Weights of a small GPT-style language model, trained from scratch on English Wikipedia: 9 layers, 115M tokens.
Each number is 500 + 25 x the weight over its row's rms, rounded and kept within 0 to 999. Layers, rows and columns count from 0. Numbers have three digits each. The size before them is the row's rms in percent of the matrix's.

# layer 2 MLP up, 256x64, rms 0.144, rows 220-255, columns 0-63
087:477480499525522515495509550480502539519494487532528536501497507494537516523482517512486500556498473491478497544511468501523565520480522444503463480527518470506464496475521508507457500508531520
086:460495506508472507523502487506492503456516497477456534455532503515483509493530470508471485463507523505457489501532488496526506492500470444497529499461571478518493486498497518509490498469440525
082:450484504516517532540521547504539471487535498510520520521516510494515534457498493518512511501502522487485517486506516505515527494484468533444495486513555509516483544534512509491446516446488512
103:463489473488513488542567468503502493427514514467501510495491493490509509486506522526532509511529470539485475492519452490521468505498515470502504517482497468533454491483489520518500518550527475
099:460475475480497506498528512454473499509483503496515506484493474507488459482488506538480456515500499416525499492507486469524493524469483492465514506481477479569472514459469479507483492523516475
087:508477490541509510517541476508577505542515512490534518494507498504540527526485489523472515509526528494471507517519500501523515478531543500488499531437514516515559495498467494469499500468521515
092:477494521539504543467480472497443504496477534529461513513535489513491467491539503452499500502532526517507504487473544494482521463520503501462501524539506488509567528493494463491519504488521492
100:489486517518437499447485537511515511528501481472506541493492473500489504512482552518495470522517547483451507544485488520480491497497486496491512483501516449493492507485532491493457486543482555
074:479501475527471474508516536465502501467521469512511472466481507474481508500473501508525527482483499482470475517471519509507493454527524515460519513520526461503478570514532439528486492475521476
095:529492506515518517487545461499507490509547482508520497498468504522469497486518473510541498502490517491518480441495481526538454493496528495469468451493537471556518521484465477484546496522492503
121:522519541517532526513511465486508475491500489494497452471501504493537522514514532455496498489543487496526486497526479516479498524472481479471464526430493542548482465501486528521521507523527526
103:527497450525517499575492498473473517512521516470500518481524507559484498469517565468482551500480521494504481481509509486482496500505490507479530478500546493459503509480504529501515492470526531
096:486504499530489442515505517493514492519502498471501528499551459513521506557520494442526528506485479508495490500505507484517501510490434438504484486493506542507534480468532455483505475514511491
098:489509473484496470508498550479536479524540493554511533490519493500528540526501466552503489526495550484494491504503501455449474497477519542514478524506500471500475522484545516494524498475478512
080:529483485445539499517502479457526496484517544491533483426510489478482510487521492506525479490469517505487447518481479494475485473515525508477507483476521498540443539495502467494509514495478522
096:531458477520516487460485509493538496542453507505463468492472514511522459510478514534471475458499544483526454556480454503471503525499509486495498490484535497482489496493479495477483469494474493
092:561520473491488518511502506540510476518526498471506483498512489517506518492475536555501462525490459520514503528489501491537486527447521440479516508482527482521533465503471482459495513517474524
100:481508452477493452552484512461554491524535444521513492513477476491516512533459493504524466494482499514486458448515523469534546535487517498488523489510512523502478483491503501514505490484494500
103:468475482551462502510503471482509518493477522499486529512461505475465514551476467497537477532523504488447503519497501518504477517508539480487532493472569456523511484470486498484467498485502497
104:521479461487484463506547508490561467444494504519516522505449514490526530543521541497478511512511510532474520501487490465434515495517542498500511497500506517498483501488491483520479504537477479
088:441510495489498458493489532465503500513518526497532483494466548462477499494480509498472513500492490481557527529483483491542522494523476545472500505466537491523537488474523550528471504491508518
089:477510506487505505491460501506487524500496507528501504524502484497513512568489567426450510501480500473488458469521465489509511489500481474537514506479513473474487520465470488472509469512492457
096:480531491510483529555534475502504481532517525524496469523453478535502514510485482498512480493546475572528520495496500530501492519483502497503489525504536509476453517538464501455474499535510493
087:509518471502494542507532487485509453481487513467541470531517513480545550487531509465519507539494514563521474520482458476490481496514495499544522478471519499486496518513526502527537484488503530
104:479478486518488525479502559464499500463535503551510546548510492485507519455471480486519545528476534511506506480513497477461514487501509551487518470511499474495525555515497486502505500503477528
090:488510532541497497506482504527482500435540464548491494488500507483514540521479530478471483483553528491545524532468516499534439512496486518501507517503531479488484483529517487487509516522531487
096:429487483492520434515512537494514503497512501524532530506539497505469514460516541517530541477508501493474506459462498507497515456464472500499490448475480503520503519467494508491508521493498524
107:531467458515470533490511518531529527518476466500532497476494491480506528492459472504496483555480527513463509465512482473535492465500553492505501500483533481556539500497505506496496528477473472
113:537486487500458511489533504472508482536490459477543534462538499528465531516515486503499495525477523476483525509508513454486457458475488475502474551513489529511541510471491476491469502472493519
096:578544508522478497508470496534502525494529457499529439487500513500494488509517505504496498507449508536514456477535511517483503501513482506496520501508560518544518504498517516488455488506472477
081:471467523482481494522533509464542511533517522495481490508499479481523521506451471533510481509477476514511469541482509523505504500462519532452475496536503463517480510480453474489470519491494562
105:516502459477468472482505471534533488516515464538514493502524500502488536481494505484504460496469533540522469493557525492472495527504526491474520510520549479520488524478471524523552524538481501
109:494512508537465448531524502469518528490505484504494521498493485475513525541490509507487484532445503519501480471472463501534523536467473500505496546467458530489457497467530527489499499535506464
128:471450511482518504441484489451547454509500495537481488492486466528511480539469493501523515526474513481482461522501517489524509520465530470519511512525547497478510453496454485487498500497505510
100:495521440500484516508536522526484512489522451481485466573505494487503457471485511532495481511501484508529489497464433527533484525489484474474505489492499469531509509508503504534519537501500531
085:490488511491536495496492533483562454553542468494495494490473532500520558449497529543503486533452526488520504484541520517494523509468499525488487486490489499522480530511503530488507499478500511
# layer 2 MLP down (transposed), 256x64, rms 0.129, rows 220-255, columns 0-63
086:503503523454540505539491458552521488483536516459496492516504493526444493494501500488484478468505497471494499470486491504524488494564496519557512546489487479501474490550500520503488515515529531
099:479468482524512476491522513508521517464546512478537492503475511512511507514462512531491504502499460518534517535493510518470497512533529443535444479509472484471488523498419510517502488507493498
107:521494541497506474484533487515486542491517510507518476524485532524502454485545518519487509547466459532497520463513459529528511511481508535530532513524481498524485481478525496460531502528536531
110:560508470509516493495532512589507492484494469516504473490523525498513502515515468512497493531461477509481516479478483539526483522473557504529501494542509490511468514519518499476512516472464526
112:513499546519472546498539496482505506495494535518487551499454491486494515506472468508556516523487533504512476472518528539520540510521527493487473449504514499459507506567472498501507488502490495
091:517489556520528526472497491508509531486475491508474466528489455527508516517503498486483526482494464518514486552513518516468508541526511508513519500553521465478545476507496479484497470544543465
092:503469514483490477514510508458570499518514470490504473458518498490513486523553491486489475485478435495511472455532464488527503550483485499483495529472479508503466496488531512543501516475496492
083:479499477508509535486533481507484535519541503511464474513472483471478540517468487481488496471504442500492492445485507486520504522482497504453476506491465441468531529478502499470523469470530492
089:493465469486472514483496488487473473527506492467504468526464453524486485527523479527506527512465513504550516477540502527471513544500482524485509493528508465489470539472480502482467510526534553
099:505508473522474468472453507540547562507494499495511495474501466482511470515452482506507478490512516532476514507488515447491533530485510516532506491446500465486522497470508538480509528485523469
140:461472515519494527523485502479515500513486481461462532528487486526506561474509486469496543490489460547477506478462472497487478525500484494485491515492504532550547526500467505554521507514503516
101:502468491518523536509528504513500458552504489484526452504515514437522434484500495528478449506500532482468475480483488513489492474494474471530495505501501504452525523487497465505477469499524492
093:466498467477532486524507531481518503492533470492523502514531473457534451488526503477538530499510541485469449469495539503499530479517489478508478478490451518497497520495506463483545478490482525
084:527523517514503492444496491504487498464474498465443477498508538518449490470521483486505557508476497511454523464496473488527487511491512478516467522525523470488499489485558502488514528506527470
098:483504523486498450488483525465509497491510479496483477523487527469493500504471502537492490493464548489516507523557511496522525537492493527522528464536503464527498510505511486461544482542539444
109:481503529508476477489500509487512533549494474521492534506519531538486448542544502514507524499507450552497497485491494500508498448502496489545516466468509532498495470473554508498506492473508537
086:460558504480509504495524490439464525463498493493515531501504481511455477518483530472505519488462480479503525477487518493465467523500467525506480476532437487543495497534519509488505514470490508
104:505527533520529500464508518529503506522461437547526476488509493493490506514537492499498498521489499514537501446548507499536524460461508476502512496499488495476510511451502529535535503510514551
097:512506486492530455495517503527500514477574484523482476517505459516517494478485470488539477512494445474494507461507499465460485490485503503504448432488519482503507532491509497495544528495489512
115:494460450487458524515519476520492457519510487443495493508467503481503509503491492531498495540469500512500494490499499448464506533495541484495533492541492495537542520515518492447532495495483543
093:481535499501509486507515514482504516478488507474542507505502506486453496544533526504497502512525492525491448489528512456469535485470479524550487503477548502483529537533498515494514536552550510
091:520562518544511522487501505524527498537523452501491493526483495493488510473560459543489497481474441513510500477517512493507521511479492549479502527518481511532463508530483503504505536519468492
087:518490526494521492453436478514476501476485522506478514478536435499477467491509492503521487497500544479517479471501548502467530506469529515530514449492498484498538503475559506500503495482506508
106:554486461479538517506506499507548510514488482509517484509480480504535481527527510535478477476496485500529498488493498461535534529478480461523544470468515489544553494520541517529477485478506483
109:475445506506517514481467522491477514489512450524515498507480464490511467469491491503518473501522544483521523479487493477478500474511490539480485506509496493545488498449509490432563525507538495
090:491494495506513521515457451479510497493526484532485532522463488480509447478481495533463490472473531552492547513500485501474540515520520500551530517527516521473544491514490496480468488470516509
110:468538439515500466506487489526508488512504457511475468541498493519467491497515494485501440473495497569496465483475506469485512487457528494545508474492468492496516503525494513525524465491511522
102:552468531508487512512477481525525517486473538509498505495485508449502512502506531479494473523493518476453481528460468452506512496477526509490511509490511465551538476472518543508482488452532485
107:523513499483447468468549491512493490491490509487541506475466476494482450495484483485500513501490571480493505481510530511465466498492527470549488515545504472525526517534508492478507497458482474
085:467486545562506523520496503485453511467514503513473518490510491497475504493497462482517459525528499458493540504473492513472491512510539488494459481495444456523510484500542527531539497515508509
105:479505493543525493478485516507511525497515464496525502496505514511532501453555506455486497528516513488466547516541486450486511528486501507521524522488504471508485498507570438470515483482509492
116:533490491482491545540521510469529494533501493489571497518511563449506468507475500508463466495462487493505477465496507505513512502480510491510485525549477502512486528504461539485484520513495531
109:477511499509480499523524529514481513550449488507501503526487487495499461457513488509483508505535509529533457513527485540429531495504492496508455482510473527519482526476488491463508488495449460
108:473490536501484511470505472482528474472477496455454506479496516531475509504477474488483515427492476489486549488499502477523448434516513545487513506501506504528508489471478515521508534496483504
088:497456514482481500507488490476482493510498531491509523457506554493525506517494539469477482493507546450501525469532498516494515467510492525522484472525451491509450451490461488469467488490514464
063:524515526518503495494518464536461561451496530488491468534521491514474450521505495468449490476497471513485477526450473522506481542494488470502504495522508508529510489467499486539506499504513464